Weights of a small GPT-style language model, trained from scratch on English Wikipedia: 8 layers, no biases in attention or MLP.
Each number is 500 + 25 x the weight over its row's rms, rounded and kept within 0 to 999. Layers, rows and columns count from 0. Numbers have three digits each. The size before them is the row's rms in percent of the matrix's.

# q: layer 3 attention query, 768x768, rms 0.0246, rows 675-767, columns 192-255
# k: layer 3 attention key, 768x768, rms 0.0245, rows 675-767, columns 192-255
# v: layer 3 attention value, 768x768, rms 0.0245, rows 672-678, columns 192-255
# o: layer 3 attention output (transposed), 768x768, rms 0.0305, rows 672-678, columns 192-255
q675 079:501480486497442476515504521490533510508504498481529502519501474470520487504505460469545503545524467509527491525484546529489512493561502518479500499492486482523479512506538564475485505472511489
k675 079:519526511499498471491503493464517533518512496472505515503520503517472539511462520479480470462485435521508554473527581477503507520478500513509507483474494451469531452527507513524478527533494472
q676 089:526467534470501522462482483529519451503516519495493504457476491474549490522499469561524508526533520483470476520507436487482467471506456524455492496520485517488486542489463490540526526464489532
k676 088:505535517528519484532473472511508509504430497495511494553511475503464526458506492471479451503450486467530548484494539546511530475501479489511489431456505472512503453496539539481502462462511479
q677 087:547458534461478477491482491491529505517489513506505502506471463496555530543516463495551514526528477493495526506517512504508514479503481503482510482478470516515478509525455498536509495516520517
k677 086:497519506461479490513503489486484473510491536521524517503500524507513474511505515503494515504494405491540484536482575524501504510527502491515489483449510519497499503501487527516483494495479457
q678 089:473500457579535520512527502501480528474524505505505511498535499498446508483480479503472491469470498511460513488515487487537490476444524500515500507495504497497538471516549467472464525524497513
k678 083:531474514485512482516466486485486474501469450480491488499510490516534483519494520549480562516526576488463491521502425482499493529498496499485468521555494529490493531481463495504503490530502533
q679 090:478508474516538543500513484513514492471530477471481482497516511510512471500487532491454505506487543526476533487538474507489482475438518483474511492512549499513522481460538477449467522501463532
k679 076:483495495495504473506458483526496502458482461476494489517475516530497483499522484522476534513484592479477486513530407474499474495480482476505466517509517499484471497494477453508542505522506522
q680 075:524528521484532482487485481512515486502512508494458497489501484487542503519492503492495505544483491492496507448489469526512493507452494516500522483539503497501486516498514502554508525530522526
k680 087:498480496479501483500491524509534468514475463514521510512503507544493501457476495503526586547506558454474486514522465495515493481540494489497525510485536513500473503514525485458518457475491495
q681 088:529496504488462505524519523497503511503500457534523509522478492523510494513501504495542511526531437485521517507485578501501556484565494513527519502493459461491478481502506565486527444480509470
k681 067:507521503479473492515501530483499495544517546489546535485504524487464532486477508504520504481517416517525543529522575503522470462488551541530514514473501537504515503503502525534476489506515472
q682 087:534493488474477485476530502473521527495473489525529489543499491495517503514532528486498494522537461491536469544445527512453536514554515569487537498477492499493485523521472534537497480496498475
k682 068:496537497483470473502518536489498508538517500489529511482517469476481547486470515497518497497500408522529494525502582521538499524533535482506516498468502505505539479512517518528508493483499458
q683 077:531460520472513537550456507476479493501472523483464504470513476467507529497508455463537531540549530506531550492531491503478483443472500480521501494535498503535524485522478514508498514492536542
k683 089:482494534478482516470512467514521497493512475566499476563469482524502524504521530495496547527527537496461485537526457481511490514499487484483510493514546483473500540504481449493517476493523535
q684 080:528515483494449498524503479522487527492476511517527528571521513462505444480509471469502503476503445463514480561477573515487531509534526532495548508474482479520512457520482552493480498482498462
k684 065:500505505511510470504536505467483529527521490492526492467499512472500528539478516513515482504537425507542521514490574518511512510506525520509525497499502494495543483509503511503510480507490462
q685 084:438512509505534526480505485465528473500494475482435487478513486498498507503485500525475481437477555572471530490522441493535480468423487467494465488530519487497514544464529455508517563526486547
k685 061:486524499501527523498481477511492521464497462486473477494504496536549483517501463502499527509485596491443494485519433506482503531473500473506486499531500503510471498506489529479473525515515531
q686 095:469458488531477466541532510493483473523532515483496531443513486517513487496474501511504511445495511455484510514514494523511483517499535500483489479522516508473493490467498442478489504535503484
k686 084:521540505496507489480510499481494463467441552484499465491499549473486497516539524507496442482474494500488503489508495513470512497474449490484490521520446520527507487513542556521456510451487497
q687 073:502511504529471502514464513536496564480502501520479480502521486494476479514475523489493461460473488504527478545460516502482509509478525542506489468485497490461489444545537517512466475538477477
k687 087:527521464455499488516511513449481498482495501493507512461525516482510505511483493534562507518517477481522543531436560495506484489558528483539540516500471527502514516517480530528493470509485455
q688 092:519509484493474490502485502499503503482515511515558498509493526510523464525539518526499501508510446523526525525513526514510551473527522496488529506449501514534509507510514533496488433515493496
k688 063:512502501522483523491465542497497506533493509502530525528521497497463511485483507475498523528496441484504546470509582469538481471497527500506504477465518476446498525481527495488531486516536503
q689 092:491501505503476494555518542466504478530502476452518475509474538497471544482509447513539529442522529510485494535501488512535478518444512519481499486527523487473484540472489489469544511477468478
k689 088:520506511535538475508483447524509509520480530522481549539477435526519546487542508474521505509485507472472489517503512520442515486547509483482507527534475460521476517457482492515496470511466502
q690 093:498470480551498496488477545527495489524506501507498506517508506535486474516519513474492495480498512483481529490507485529468515458511524470499501523484529491513478506500543496502499458507482527
k690 078:451533517498535524501494505485507500499478476504465508498472511506520476475463537487492520498545535511454511503473495509499489485484535459489527475474468479488531523485470521526509502501564522
q691 082:527534478486442479534526517505487519504512499545508530497481537521510476508543523510506514483516444489520500480505524518505530501534493506534523526462489479519506490483508500482514456493480413
k691 050:496520529537488457504491533482517458524504499468539542489541488468508502485502519503490478466497467474546499502475528510522471476522534523519487516479467474494499525510509499521512484514523487
q692 091:477485476541480516496505523528518524450523487505435537508514536522473519494500490500517523500508516467498475488523519474555495486517476533518438494513517505517474481473512519451490496513503500
k692 090:415514491502528519530499481529535517506452514515503484449509449464553490504513481532497467530482511543483521494459467494489491500463548516497500536552468471493454526497472492493502507510467481
q693 091:445504511524464482491477502485493483519462488462529518458476482483463482517508518474514459514487495496469525460517511484520530482448525515502447490497543502486491497517503516498495503486508533
k693 103:562492505487508533478503509496495494420486511494480460514449549527539502492509539492502526523499540492474515511482473503472479482472518475484480483502466509498503534476472471512545472487505530
q694 068:500501506536504516500506471524501496551499504501482510483499459483510537506460507496479513516508499517501483467489478543481486534466482516549472436514481500478483492475467534545490502463525480
k694 163:500487507506514518497476491500484466457511512502477501496489508519510504498518496507482518512502595477474460493503404458474484513478481509481484515554511507502494508477476481484491504524507526
q695 088:505482519511500515552516509493495559482475521485466495509496500456486522462491462472510479504515486561550490536475518515496509505498439475522495479471480515529514468544488517456511475525480500
k695 085:486487472500481547501520508541507505528537514509483503526507491505511505528507544478538507508506509445541526494533527493518478520509516490517493488540514486471452519506486483567495494490481520
q696 090:541485498511528506514529496493500527512527552500515490511466487529525474484499497467528455494518483497519496498472514499483497515475475517503519491504491489508521511550495502489455470536502533
k696 090:524531487506502532520501522454464512508472462507475478529517489516464561489491496496520495501495567488510471496521475526562485489517508482512517489534487444545523444488459497485482496560502491
q697 092:546501510464514522491499489495532515528470472497513509478488501503530509483515527469561496469537484517528474521528503505527478535486493536486464530494516488457519480482483483480539513532522493
k697 087:513491490523517468505499499541480487506520520489495500552499465528464501506489541512444523522504434469489507494498495531492496520498461489506494494529467530544479471546494490515476478503498499
q698 088:520481527484500524512500461507505477522491494477521484520522513473496496488513531490478528505459516539525515512487519539456510526479499561504543475489536519501476485545462448525512515458501493
k698 100:502554497475494483503505503464485488517513518483526506540432517534514505519479494493511479502529445474510532489467552459541537469512483524502515532480492516498548531520515536492514525512532455
q699 091:487540524475492483503506480469503506484473468509497513555512487468500488515526535496479528452518517537523479546509534519477514484490468503462518416500478490483486484502493486478491522494469517
k699 093:495493474483509529484527493517494513519534476509483527456511496517477503517560538486530509508519505508490502517480482516526487545472558492552540562548521463472504478498482499517516534486478531
q700 063:469524483506445519506539469506538463499478546459508515486498527524526482518519482525454486531462469553502491498500530521490513534501492502482569551484459508496499538511513543505456535486491541
k700 226:501502499504521541477474483518501493480498475481452475482490480498511487477504504501497515487496637487465492490508408460490475507469497479489475488536525510493480507488505455471506527490487543
q701 065:459468492541494552544494493506514539495515518521488459496476504480469507527495518521521455494458537500460500474500448496459496475461504495503491486539553488458525454541548473475471507528510524
k701 196:516511491480487461507525510493500524535515507506540510509490511506504516512486507491504494503505374501529519514503611541524516498533511515503501488467496496518517492513500539518490468495498465
q702 108:538504524471502457520529514519507480503522482533511511501513524492511502486518506474540499547509447479524466511496520515501524477524530531530548475483516502509506475491495519529482518533476493
k702 054:515495496502516531481507484484526513510499493459513463479497479496513469524484519516456517524504512490500510507483495482493475509501470479481495543524521490467464501557489479472471506488498474
q703 090:494503478527461517508472479491526515482503482522487524502514549523509479490509499546482508500471497491454489481460476542488511505508502491512461511497532511473522519472508513493445482473512502
k703 082:454499485481506446495524524511478518516489479499490459469525439464508510521473500492497471527512505534518485495519512511544499486498531538507556524503511469526515460475505488466540490531510434
q704 091:489500453519529489526496494509520463500533542508481533502470527453488471472524533503464502487468488489528531530498515485456514484574497455525511480475478480517500494523499495490477488464465480
k704 086:484490502504487513485521472526510513512518472525502502474525504514512484517476500487488475538519549506498509499493465491503469494464485515499491495548518529486475547471516487487509527478496518
q705 091:512492536461493506486513487487522538527506481546465509510460491524515504506526498471509477496537519459523503532495502502516507476485534503497516513517491498482554514507502462528503480549521470
k705 090:480483492482555475500493496507471495508503483444533487449510496494520525490462488536461524499514510530477464521549484509505490536514512494526509507530463477473495477496473472487490505504507486
q706 092:512478495526499485545518519482494524480445450480507484511490523494511464510514519464551506494505490541513480571447525518514499471489510503499512524475504524498503508495507470517532516514440469
k706 092:460477474485502518460488459548468513515493526480465492491525433431475485512484497506474500502468544445466564477542445517452458500456502477535506511491540470536491480513477424509490498482498546
q707 093:461503492505468508505507510506537488452523488466495531502495450510492489521482514513501516490509506497494540497507498491518534510453535483505493516481485513563519488484470521445473541525491523
k707 093:531500495504504505524470462494504450458498504509502474470519544450498480507509507473507500485432530490503534482515486504470487507495484487475495544514527475458512501554519512528520516488520536
q708 090:492487521496490504495518489490516484487500487463482518515528519501494475525508445509535530479500491466486531502491508468528497478520540471522474472553457518508502513519500513524509526523526492
k708 089:450495512497534495493542503484508507504522500511534477489487483459532505497500572537500504528501550525494472478501487498499493479456487517494512525507501525475473478492499473477490496485499520
q709 091:475506517575485511535486480551513507541510512446477545483512470472484520508424498484539496494449491483495531492469490513506525554492510496535474494496443508512518492514495481502425527493463472
k709 090:545447502462481510495486497469475507442480505519510476489501490498481472499497520507498518487508546502520468494498512518467510522533492478484531517501505500494503527496483484507512490554467512
q710 089:515510523471509512499483511486532499476510465497467526529441496535476518499503551500451496519461544520508478531489476488519472535465501474509477520509514476475511533466461524514496530509496509
k710 089:510495471470468477514502484524466524486507492514542492510546486486559468499547468489469471472501504440467509483497515478484492477509515500499461533481489486486467489475537529476487461453472532
q711 093:502468536487498524480553489500523509516490549521498470496475470508527517472476504535521466510491496495521491502507516539501484486514515525505495513504501509515490504454469463544518541492494488
k711 093:521504446488497483505495513484501528470522480495505500536493492501498514504472500540486502489500507490538470508506503504536538500535501548499439463484478557497496464496554521464454452489506491
q712 094:484484470467524503494454522449501481516516483500524477482509487497519458535504492482487539507481514477500523528499492492500485513451516438522502502490452496466492529482474520505477479490499525
k712 095:540518535504477527493490515535481556450477525509528470505473513506491547453499484491484456484505490542514449463502497504497495451495457513513496512492484518507519477518523484504535507517525520
q713 091:519450548527502502548476536512474493517495524521464502537476488513501521489505444462488497484516494487476479518528501521511495493502507465519554529477491507531534499501478507518523523535468507
k713 090:500433489476526514512516459500528522501534497492461512489545523503467454516496511499512523524505538492502502569534503553474480539526516450523538493527500454467468551514484488545494498503450522
q714 091:554494458524519485484519491506527519513503494476502529528529509498500479517510528505481508555453463458479539525508528514488499485535536513466538557484517511509514458522533482505463490505487500
k714 092:447518492518540503493470499521450502463464485507493499486492493475482474475460444511483532515511549472520510509502484526467504457529460493563539473498516496514471518511488520503566478536528517
q715 093:446499527513461502509511551530514463510511509504501535526477519448486506517488486481512496494482489522520493473528500526504526479475482505496521511548527520519494487517480500484521469496511504
k715 093:506508542514551529470500475507495487505479470461506491504494528522529492524530538495521539534514527472449535511480456496479494503471527484512447510497469457516482513505472474516512448524527503
q716 091:476497525527491507505453483525463478477448488473516508493536462534504546522488501541498519487508498510497529527541497537486493502491480482503452465522514502493485522532462494494504492469525516
k716 089:499510533526531564500505502541523484491558521530483530521518550495513486500523499488468539500493491495522473490459494493468465497470524500512532529536504483480501530481461481500495521473476533
q717 094:494559541485478494542444496472498434494543476487522472450489507486476480494516485555465519486526516487511495489502492433512513510485516502530483486518507505446490510465456538498484479496518505
k717 094:518439500502508499497523501523514486517523502501493531563507526501508504498475505513484492515500463470477544500489502511511505462503477499511444504468489568514496502505541545501470499467507493
q718 091:549482551483544507487508483520525522508522509505518528514509503503489541479474529492535520509467501491484477482526499490443455484507469441529515530535463442495495533483455521559487497520532483
k718 090:495474485537489461526502507526447505506505497542510500535478473452493495475509456508469536491528476457533501502471495513498514492522494482502456483511500561509486487488508482508488471494474493
q719 091:497485481477449515497485490516510496485543531502454510484507510499561484477515493506507496512518467501485494488529489501476483499457495485513468503543503473515493470509507498472481484528478521
k719 092:477536514499488522494534506504482485480466473473521459532502509493464508492485539468496502506473561484500480493471450500528470481485457484487474503508502536509490494545464475536496483480509498
q720 093:500457515515556520451521540525504482478513485472516489500517531517475466500542516543511491525508556501504475502514438452493465492491489514478481530522509518485487533473477404455519477466465520
k720 089:449489475513496499525484476500510500480470503468490478501468510471531508531550517491497472523447518488473458502456459520503571499511486550464506498526497526533457485483486494511521504453535515
q721 097:525474534500536527499469506521515481478484491478466500464483477495501473508524497511503577518506484468473450517505501465491479506528454504494537473522508512482484508478467442532506472476532493
k721 086:478510529489488476524520510526488508512530497522523497511464502503488493553507480497528475487505405493492474500501557544500534467523493507473491504451500513515493467497492526542496495514518487
q722 097:508498501481494499550470486478515480504479498534474522487481496472529512499475493462461542512516477480503464485486501492479482507497439511519537449500506534498471487500479512484486494535508483
k722 103:487489520504488492517509513490480522493542501512528501491510533511529494536505473534529494469503399501517495520508548506485546503535467532506509526488484517481533489498523530537478495498503468
q723 089:498484543519524518507463474524535473489503492481475485491505521482527484483535494525514544517523526426497462517495473494457482440496473472501559446542500485496467467472515501492501499473518530
k723 086:479512461474447481470538524542507501527504550502520489518485459509532529528502460467514455494489428518516498492506521568529563510534477516476457531486474508526491475512521510486529504487515492
q724 076:508495481520558508464539508492502473469554520544494476522479509541493504520524505531471492512500549535476499500517454509532468511451498474495487510539499523474518536527488453511489538513493498
k724 079:525506492465486498494470492539489483491489480472505478486465505473527471469517477538498523537502591462444480497480422484481504508479443502473502525514498504498483496490523476474522505482504547
q725 106:500466473512503535520490514473505529490517520454466528505532429470508515519503469458490507469514514495485483476516484499525478455449471495483520506536551476511543483493526474465487529511476526
k725 092:517504492444487537477525473486511504512479448468479489497507527516542505569509524502537534513514550478461500575529468511528499524536543519498494544504488513520480517505486486536515505535532508
q726 086:496549448527454509487491530488500541493491503535540483535509520489505475474510500466460471531472495547517459506460539498502528508484565508490510548442488481522524501501541508475496461528484480
k726 080:515464499553546502532512505478473498469504483470479472516501496501481514477489500504500507448518505509507540505514487484487492489488497435523492489505487521453482465505503528518510516522509501
q727 082:490532496539501496501530468518508491488512491536558486536481553542490507504474527534519474503472477504495480497492526499510521518533555506490503527482471457486525533520539489503476487500475477
k727 091:524506458524528508491474525516496493493526512511496527523497505519451448456495512472475547449514519518550521472535480518444467529486522455471497456475547497460497474511456538464482528504483486
q728 094:454515492529517497474518480518514485515529499512485492463515494537494503494511494524474505470465543501455514487531457486523447510421520483501453521526512521467504517479493437489482551505469481
k728 074:502497482488506499501446495490500484456477496490485473493465486508528476485535473487468510488498581511496466454496427474487517484478465492487492487518496498482479487511523460504529482496498545
q729 073:504507530464508524517485502506498472476474451473459492507509467487521533460468492478529541490526549485474507473492451495507466496468500508504488491547490492498490510490449453549499540505462525
k729 096:528454484479539524494520445500509520521507477495482487485509512502542484503524496508514504544519552503470492520493458510480509506507497496522494510483503506479485505532535494495517483497498537
q730 079:533485528460523507491478491469498507480478495483489487465473476518510516459488500515508511534520524500486512506546466488487499506502459507509506489517522534495474544480466521538535489500539522
k730 087:500516468462485459459528460518503446528508489518532508508448499521545507524538492501457523521507498446474448503522447525534516518489471536487465485472528532497507482513516457440535476456478501
q731 089:467516482538538519502505460501507483528539504481488496445545493490491517494457481530491502474446516507471501477514478533530486479466484504478455502525495509484510496497537451464499571497475501
k731 069:491502492540517505498478488501480512453435473483479474520470507511510446481550488498481525503484612501492478472507425493467493540467481501506488492541511476488479471506489485485476512532516546
q732 081:524471502463502503518508511500492499514492524468466487472471469504536533501476487473512480511541496518506501451529497513503481491465506524501502514508520466509485477558488510494481522509465542
k732 098:537536506497510503473514454474529455476505448507484464507482536516524471467516481513496526532498568479497537559489434484510518502545450479499512457529483483474479526532474447440525509491533486
q733 078:521504492534499502514499482515520508495502500507522500504517513486486458514493484518484495467462488484504505491476527502528526488508495467496499507488476493521535482503523491453501489499482465
k733 095:498520508485524505502485502506511495534517508514473512479499503498490491512491526487540488465465456539497543499528583544518467525482520482518508520477488483508519473500501538540456514521495478
q734 079:481491503543492489538495507522482524498526539524512525484490508526490506486488518489488512466509474439506497503535518490511518478530510536537487502497511468509476476461499494503500471477459453
k734 077:535531469499519448498521501465476493507488530484525525493492489491508492466496473521481477503477404508506493526460520491488519463529473506514467503453462526519486484500481515503522490486548492
q735 089:521502450464483507523487490480532494498486520488527465544519496502495494514530513462479518498478461469527509526515528519505530538493474515480503488494497499494487475548528542471498485476499511
k735 068:497455493482509491497509496498510524515541501487499495476486509493521501494482496458500498495566479492486494471481537540500502472555496535572519465486496448514502506519479494496555500517505474
q736 080:499472519503493466461517487502503515455461458503494480522489512516481478517506516532479507503471508493515480496458486502463463508504484470536441492478475534482478509481503498523437526476517519
k736 121:482470485508524510507463502526516486468502505515455484477516494471526512496504469512492509506507612495477530488508414499477494503475486516507507514570498506514487496515522486491498497484512536
q737 092:484502468503489500519462527462475477509488493500468529445532499472488466477535500542450511474520533515518504520459521453565513457507473526511456504470472486532510473494490521474491473491523475
k737 097:518494472526478504506488528526496483498497482512520520508533526454501524509497562479526486522461487509477552538484544506517484508468523511513535529483515498535491531457536483493505483501474509
q738 085:478552509490484473486529500521515548492533493515510490469526500521503486528497467539509485504459497491511476504502477519522497532542540545496456525513495503506467487473544456501519496517504480
k738 097:498510452512459491521491513471471501520507508468511541517473498523519520477473519508516474519493466534564484484469561471498561509477491482503543485459522508532515480526530554433507490495506487
q739 070:493504500454517535530483498490457464537538506508483458460511483509497543479494482488519509485562513507462477499535528478529502501477476541530523491549508481500514516439462505488504534516517465
k739 130:520493512529510513483488479515514473485476487492468495515483487526485471488518487522474528536475587506486509494485409496480482504478498457484465500521470525533478507484487506494489500516477540
q740 094:519530497515492504539524451529519563485522506527519506503470504474512486511496524499501478482511493466466496499495497519503497538496520519500488446524515488514558517475502450502489497510487504
k740 097:552453477485504498512509502470469522563476475489481461507465496510514489466494490500489528550495512497487494514533500495518517514537481463486496506495533505492480483495511505529503495565504484
q741 089:534492548448530533473512485459507479535482478476487445500483503500516483501500499467546454524501518569447526512512511477526500518492449514496495484510518481483474546532515506506488537528505530
k741 080:487504493470496463501499487489513468482467529510535508510490494521452501492529507490514510492534546476522534483501529540488514454477543531492511476476471484508471493475502510509481490496477516
q742 110:449493519496523549495483469511495487475487490498451478489503472484494527485485488497493498491527569502458491508488434505454444500492466475496476521560525498499499497503479475480515521496492551
k742 041:527546497493486523458538505518477521505492449532474486493519501522521499565514472486516528488489487545504512510482500462530539508480477491471470497478523514484475529481540482515448544476492514
q743 086:470487510566520546486492456519522515471508525507511456526519510509524509517481490488513518513491457468538522513498517506504515516462483460493558489501503507520507472503514439545504519488457485
k743 090:534551501486492506496455505506492505492502537526511530485489506534507480473530498501531510447492517527537525554520522456497498479535535538527482489479532489486525527517496559475531491507543490
q744 097:453494504484486492519521511528560465505505487478488499520518515486473543519530504506497547514452496508495450517465490507509498502487493534529527526523466510531494456495502511479465535485483451
k744 097:477470506518529488480475456490486541473477565466485496458488466522483530508447540495501454491450488484507522488500522473479515520462514499462538529538502463505530557487491460521478506460452524
q745 090:509527458518506467514543518493528531519537467522510467504475499535523510548504512518479470506534517482501504486463501521504491489549493510496517512508496487510529481521487552476460452529485527
k745 100:503526503453514533496498527450492450518520524462462515463483521487494520457482512507531520462517545508522467466492459464498506555503518516499526465527488475449509474498499502471460506462510467
q746 090:456515445501508508502451529501455486517525551515518517470510511449497500518489500430484489535507527499478476487488502519493506484478453501504501477512552506525483503477493538515479470459490508
k746 081:559469537496526506511527471481504521467462503536472490556487483499490527498498536519509500483511515464495529492497497469482467510494553446506538542480469489522538513486477522488532458550503494
q747 093:513475456509467508506513538467487535487515499504468488498483534477477458491531510476545470483551485545470557488500525472509518474453504499516494490503547498472530491534494494477473519518492526
k747 091:497494540498531511484483489510519471503440464525504498496513507520483504504488537484508505516474538486498479516487510524508480479532505498488516508482479440509499500497453500572528457513519478
q748 168:479477514514525534488506483509507488475505483489456460495494482514501519491517493494513513498505564512462497477503424499473453499458477468497491494546515500490478508492504473494519542513506556
k748 040:457517496497461534479483512541490516485498515525511477493485471531498503500519447497532497473516439512485521491527531500484532514478507474493518496471507513533476491490490492509510487519521456
q749 193:528501509489473468535506529499497494527514526516531553481477534507493510514484519511510482512495429485544502528504561510538529496552508545517506498441501496502518504511493525530507485495483446
k749 042:510512502520560494467480498499484499481510518469502491502506508468530485497500552490485530523496539509485510495477472449505472523463478495485467466574462536471503495493489466504521499534488520
q750 084:529510505524491455502536550535452492535481487496485516518480492514497495469478472502508524540509486462517461500493515493521471493552503516541502508482505489568489519515489505546484498531551475
k750 128:458478502499539535487474477489490495456515491505471503491511490513511499492495508500488521502504626503472479479487403450489500499471483508483501515542499495478466495497499457475508523486503514
q751 091:517511491487449467486443438497539460516516513529512513451494498547492465507506515545491503466494496502553474487513469515509461476511493484531484492502474468482490537457480485515515482499484511
k751 097:513507538499448494504495548508482484521500522493494497521486494489534550514524521523501485509484433515471486493478564468537530547468500525506491488494515504545522451488506513475466538468509482
q752 095:446470508510535520543489487505520502510513527499465509475509532480509503483514498505558505477520512442523507512510519512470502466559500469514478476519496530515500472444459556480513460459503476
k752 095:489492508493503497493506527536450518480528509494532495552532465490477486495507527551441536537523522519477498477537468500535530467487489500512478510503477507501492513491524490507482458536527543
q753 093:489532456531515457509516498447507486483511476518521519471478508455518513518504513501478487549487478510456510501495490493514493538498492516506525491501520514493485530522552471533480512534460514
k753 093:545483529500482490496477484520502516475417505495532491480510487498502507475499501474487491524445537491519522470524518517490477482472489476484479471484489510491500478507512491456519507495484486
q754 092:531471488505482492503510444525523467543518482456524460486485528533480490467532482512531499488489467507511528525489500501471500485520548533495544490472517525461509502476518501452509489516515501
k754 091:496500517519514471487486479467495495517520515487491565534469513497517472519443532512519496526515479484526526497477503516502542474478504512532484505491487482514515511567515515504469474476521492
q755 092:495498510527468489526480518532478499496492517454506501468471484558492537491503511492490501521498482493506519484488473450522543487489503487488518520518500492515518531522522549454478543538490498
k755 095:483485495475542552499501487505532490510529500480505489453512524469520519476515495488457473485504530530473500498541494547471455501522543495528469470458485488510482494461453462510516475489494501
q756 092:494478510480518517516466502505465501532444498482475500465474502518506536457467501514535487566528500501478476536487482532507465498513509554502477503474527528512483530528466522485515493491530501
k756 094:493517496499464497502525471486487541464537474515507524540530536455467447516555485474464496488523509441513521472536543520496480501480506477493485510491523479482525524499513464503470494498451513
q757 090:475537510491548520463481480534473467466524524528520466493504504503458513477471507533460562515489538523468487488508453476483516528559517507512527498487533562537521494478506515537541499492500488
k757 089:499497529522475446539487513524507533503510480489499571528543495487495499538519511495489458503490435488514504502483547505514530511469513493479512491459511467518504504483518531503500504495519522
q758 096:474497496484521489483499528541442507528517498511505491505498512489480484524497546499499510510534536502453490441492488505457484476472512473507459536522523481543516478513478494552528498502470502
k758 096:493513470493486505516543483443524511462485462475468498462548525521451501467510467509499495483485487496521453496517501518536506524537484491488510484438494483471499505507480499557477496505516516
q759 089:543504522505517511496501484522493510538537510484485495493500452505510543554519529496567496514531491532480488503535501544501496526491465527522492499536543464481509471522452513487486510524491508
k759 089:534466489462506506520469554483512460502486499530502475524508530542432471472497494518477520521538493483535468532474548466492520471502495485510484449531466510485484554451462504533496449524506537
q760 098:499481515531510517534482487483539533496521504492532530514515501521499495528526522524503525496461494507521491479536523502508510477484549494496540477525488507475501506495497509505491522494526502
k760 098:490481513491503475484481486504474492483507521519488452487490535495538522508508500506523535487542507501487508533497510478468483525477463501520485501485533517485501518445509544485492470531533519
q761 092:458525488471490554497492501485491456533476492501504488501511473481481466533512513487512512504478504470498537498507497463500491528462521478457495505483511468499507471560489523459498490489478489
k761 093:536489530511550481497488531517501536473538491472500511502494565543469556479480551520501510479481506506479485503529544510492525465520497505508529445496445504490515478486473540541512511476508509
q762 094:505514493511502502513467503507494510472479497514453503528465528481543518503471492506493520461482485549517486549520522490526493520515491472554496434501506481494519479481518472499512499480505486
k762 095:493485479482504517514572490514516530509518493490477541526502475492494488512534551473532500529509541491491469503497455515496495452467516482486489528520508535527476522519498452552521494539480505
q763 096:505508455509452472468514497491470521514508520532509500441450502534531538464491485497501522478512498473513510488493501486527491533509485486512448459496544567503457520519523497475537473536506499
k763 095:519506521527510484518495549496483444517446517482533507550460488488524495485530481457519466502495525493499507486507523485530504457484516489478507485481486456467510527485446500507488498506522529
q764 091:526490472476465515513523490511488503493557475524526502497507504466499497494450493507517531533500504520490474490456494522481459479514510525508528552543529500493530497572493489486475524550502500
k764 092:512498536478524498488521541447482467538491463442485461483509484464464489516493488512535445472523463492539568480485518463485531522503478490495488476514478490465516488527513501503536482514484479
q765 094:498495515530536523499467522526477518469516517480478469484518507474464487514533474549518475499500499537486537514483472467482514513450526481507481461543519524496512465538510509528467486482562515
k765 096:490479533440503535515474507486511510535502468553510509576504520538514494504486546486530552511450520503494508484500528498531462508537487533519547531487514529508504507468495499524486497521496490
q766 093:508510532495493508527530466472505514452513430505539455478512510524447485527541525531496506506493540529460487515486475505474501557462506488481565521545507461471516477468470501503495520526477503
k766 091:489527494500535466498507515518517487586530537518472499505506518499499523481497489511456460501526446479516515480492571497560550483516510521504484438481460472522508493501521547470529464495515499
q767 089:515517484524529492497579453484485522484463476503519513506479527527499465503503514529530511480521490475504498528469477495509478509490508544500488480516513493470516542519537444527546511521512482
k767 088:529519461500492480489467523459482493516502503500512473514561439459522531463515472516482516516485486500543518475504492457497511510480502525464497504512494527474487459518520520450474504446467515
v672 098:481506518483524458533514535510492520477541512489498481514498490508514498545472535502520486526476481490512445534480487521461504487524497483511493520497501493481494514513477476533487479523472480
o672 102:489530526512503510522487467499480484511463508479546516505548518484471488498513501478521482494499475550502492459456503453475535459554481506485511492488475478537483469470541501513476461500510472
v673 090:477494512496527478494535451474487537475496486500531502517492473496518445422508504456494478486541528508503464469490483481477493528468444494515482521540488500452480536487501467478465493477467487
o673 094:481466521488525475521557497450492487492465516467497518483517518454457536480527500479503498469494549505489510546533510514513481508449488528528510524506512524490489516486486490493524532489493507
v674 104:464516477520501498522527505490471504511535488453517494505477507517506498507483508502518498505519507464510516489478495468481531467470475489484507503514547443494499503545543470496497492519509475
o674 102:491492551466489498519514462494527470474478489490472513524509518504477476515500482505514492470468491535490492516538494497460491499496488514483515485531481458542517537461546486486504496466529489
v675 107:464524456529500527500553516516544512512515491472486498471523508494522540539510479506530527454472531521535472561542504518554534534499557525533484469507534521495501512495544493526475517493518503
o675 105:488513474485507508503546521482511499570486483512526490514492508527482515478474535504501508531516469473475497458533527558496491478498474480488482472524522461455502490502487533499532525504490511
v676 102:515493513488513468481523501471486503499535475521526496512496524498533473459508521463541450484511493496493524449497536488473479520548471500497561522536428519487487548513471560514521475482483498
o676 103:535476484540493500514526479512516519516461499522507516489497532479489472466516513486505477533491491513531507494466566498461507500497480496522514523497474544510486469523531497513474491517507459
v677 098:489535481497526521497468518519530506499512511491473494518494488516500485456501540543480482487515519496508477475553528537466506520515540466492525514471546541511478512517531471463504523471496511
o677 100:471546502493509480529493468539475473496528530484536498468505499508504510484506531513516541539500510492496457463527509518523494477531500490494517511518480551472524540466487486548483489492507493
v678 098:514466542513500552500507495479557461523496522509466503463498502469492476485526463520482503457490513504526422524492484483542462526472470459511440456534522539515487511472493474486491505516521492
o678 100:507490540529496492525520498449490495493527498535523510470491511481465493494529474505512465482504501497519480490504500525516498496446486507496484500473498513490514496492492472500515522506481495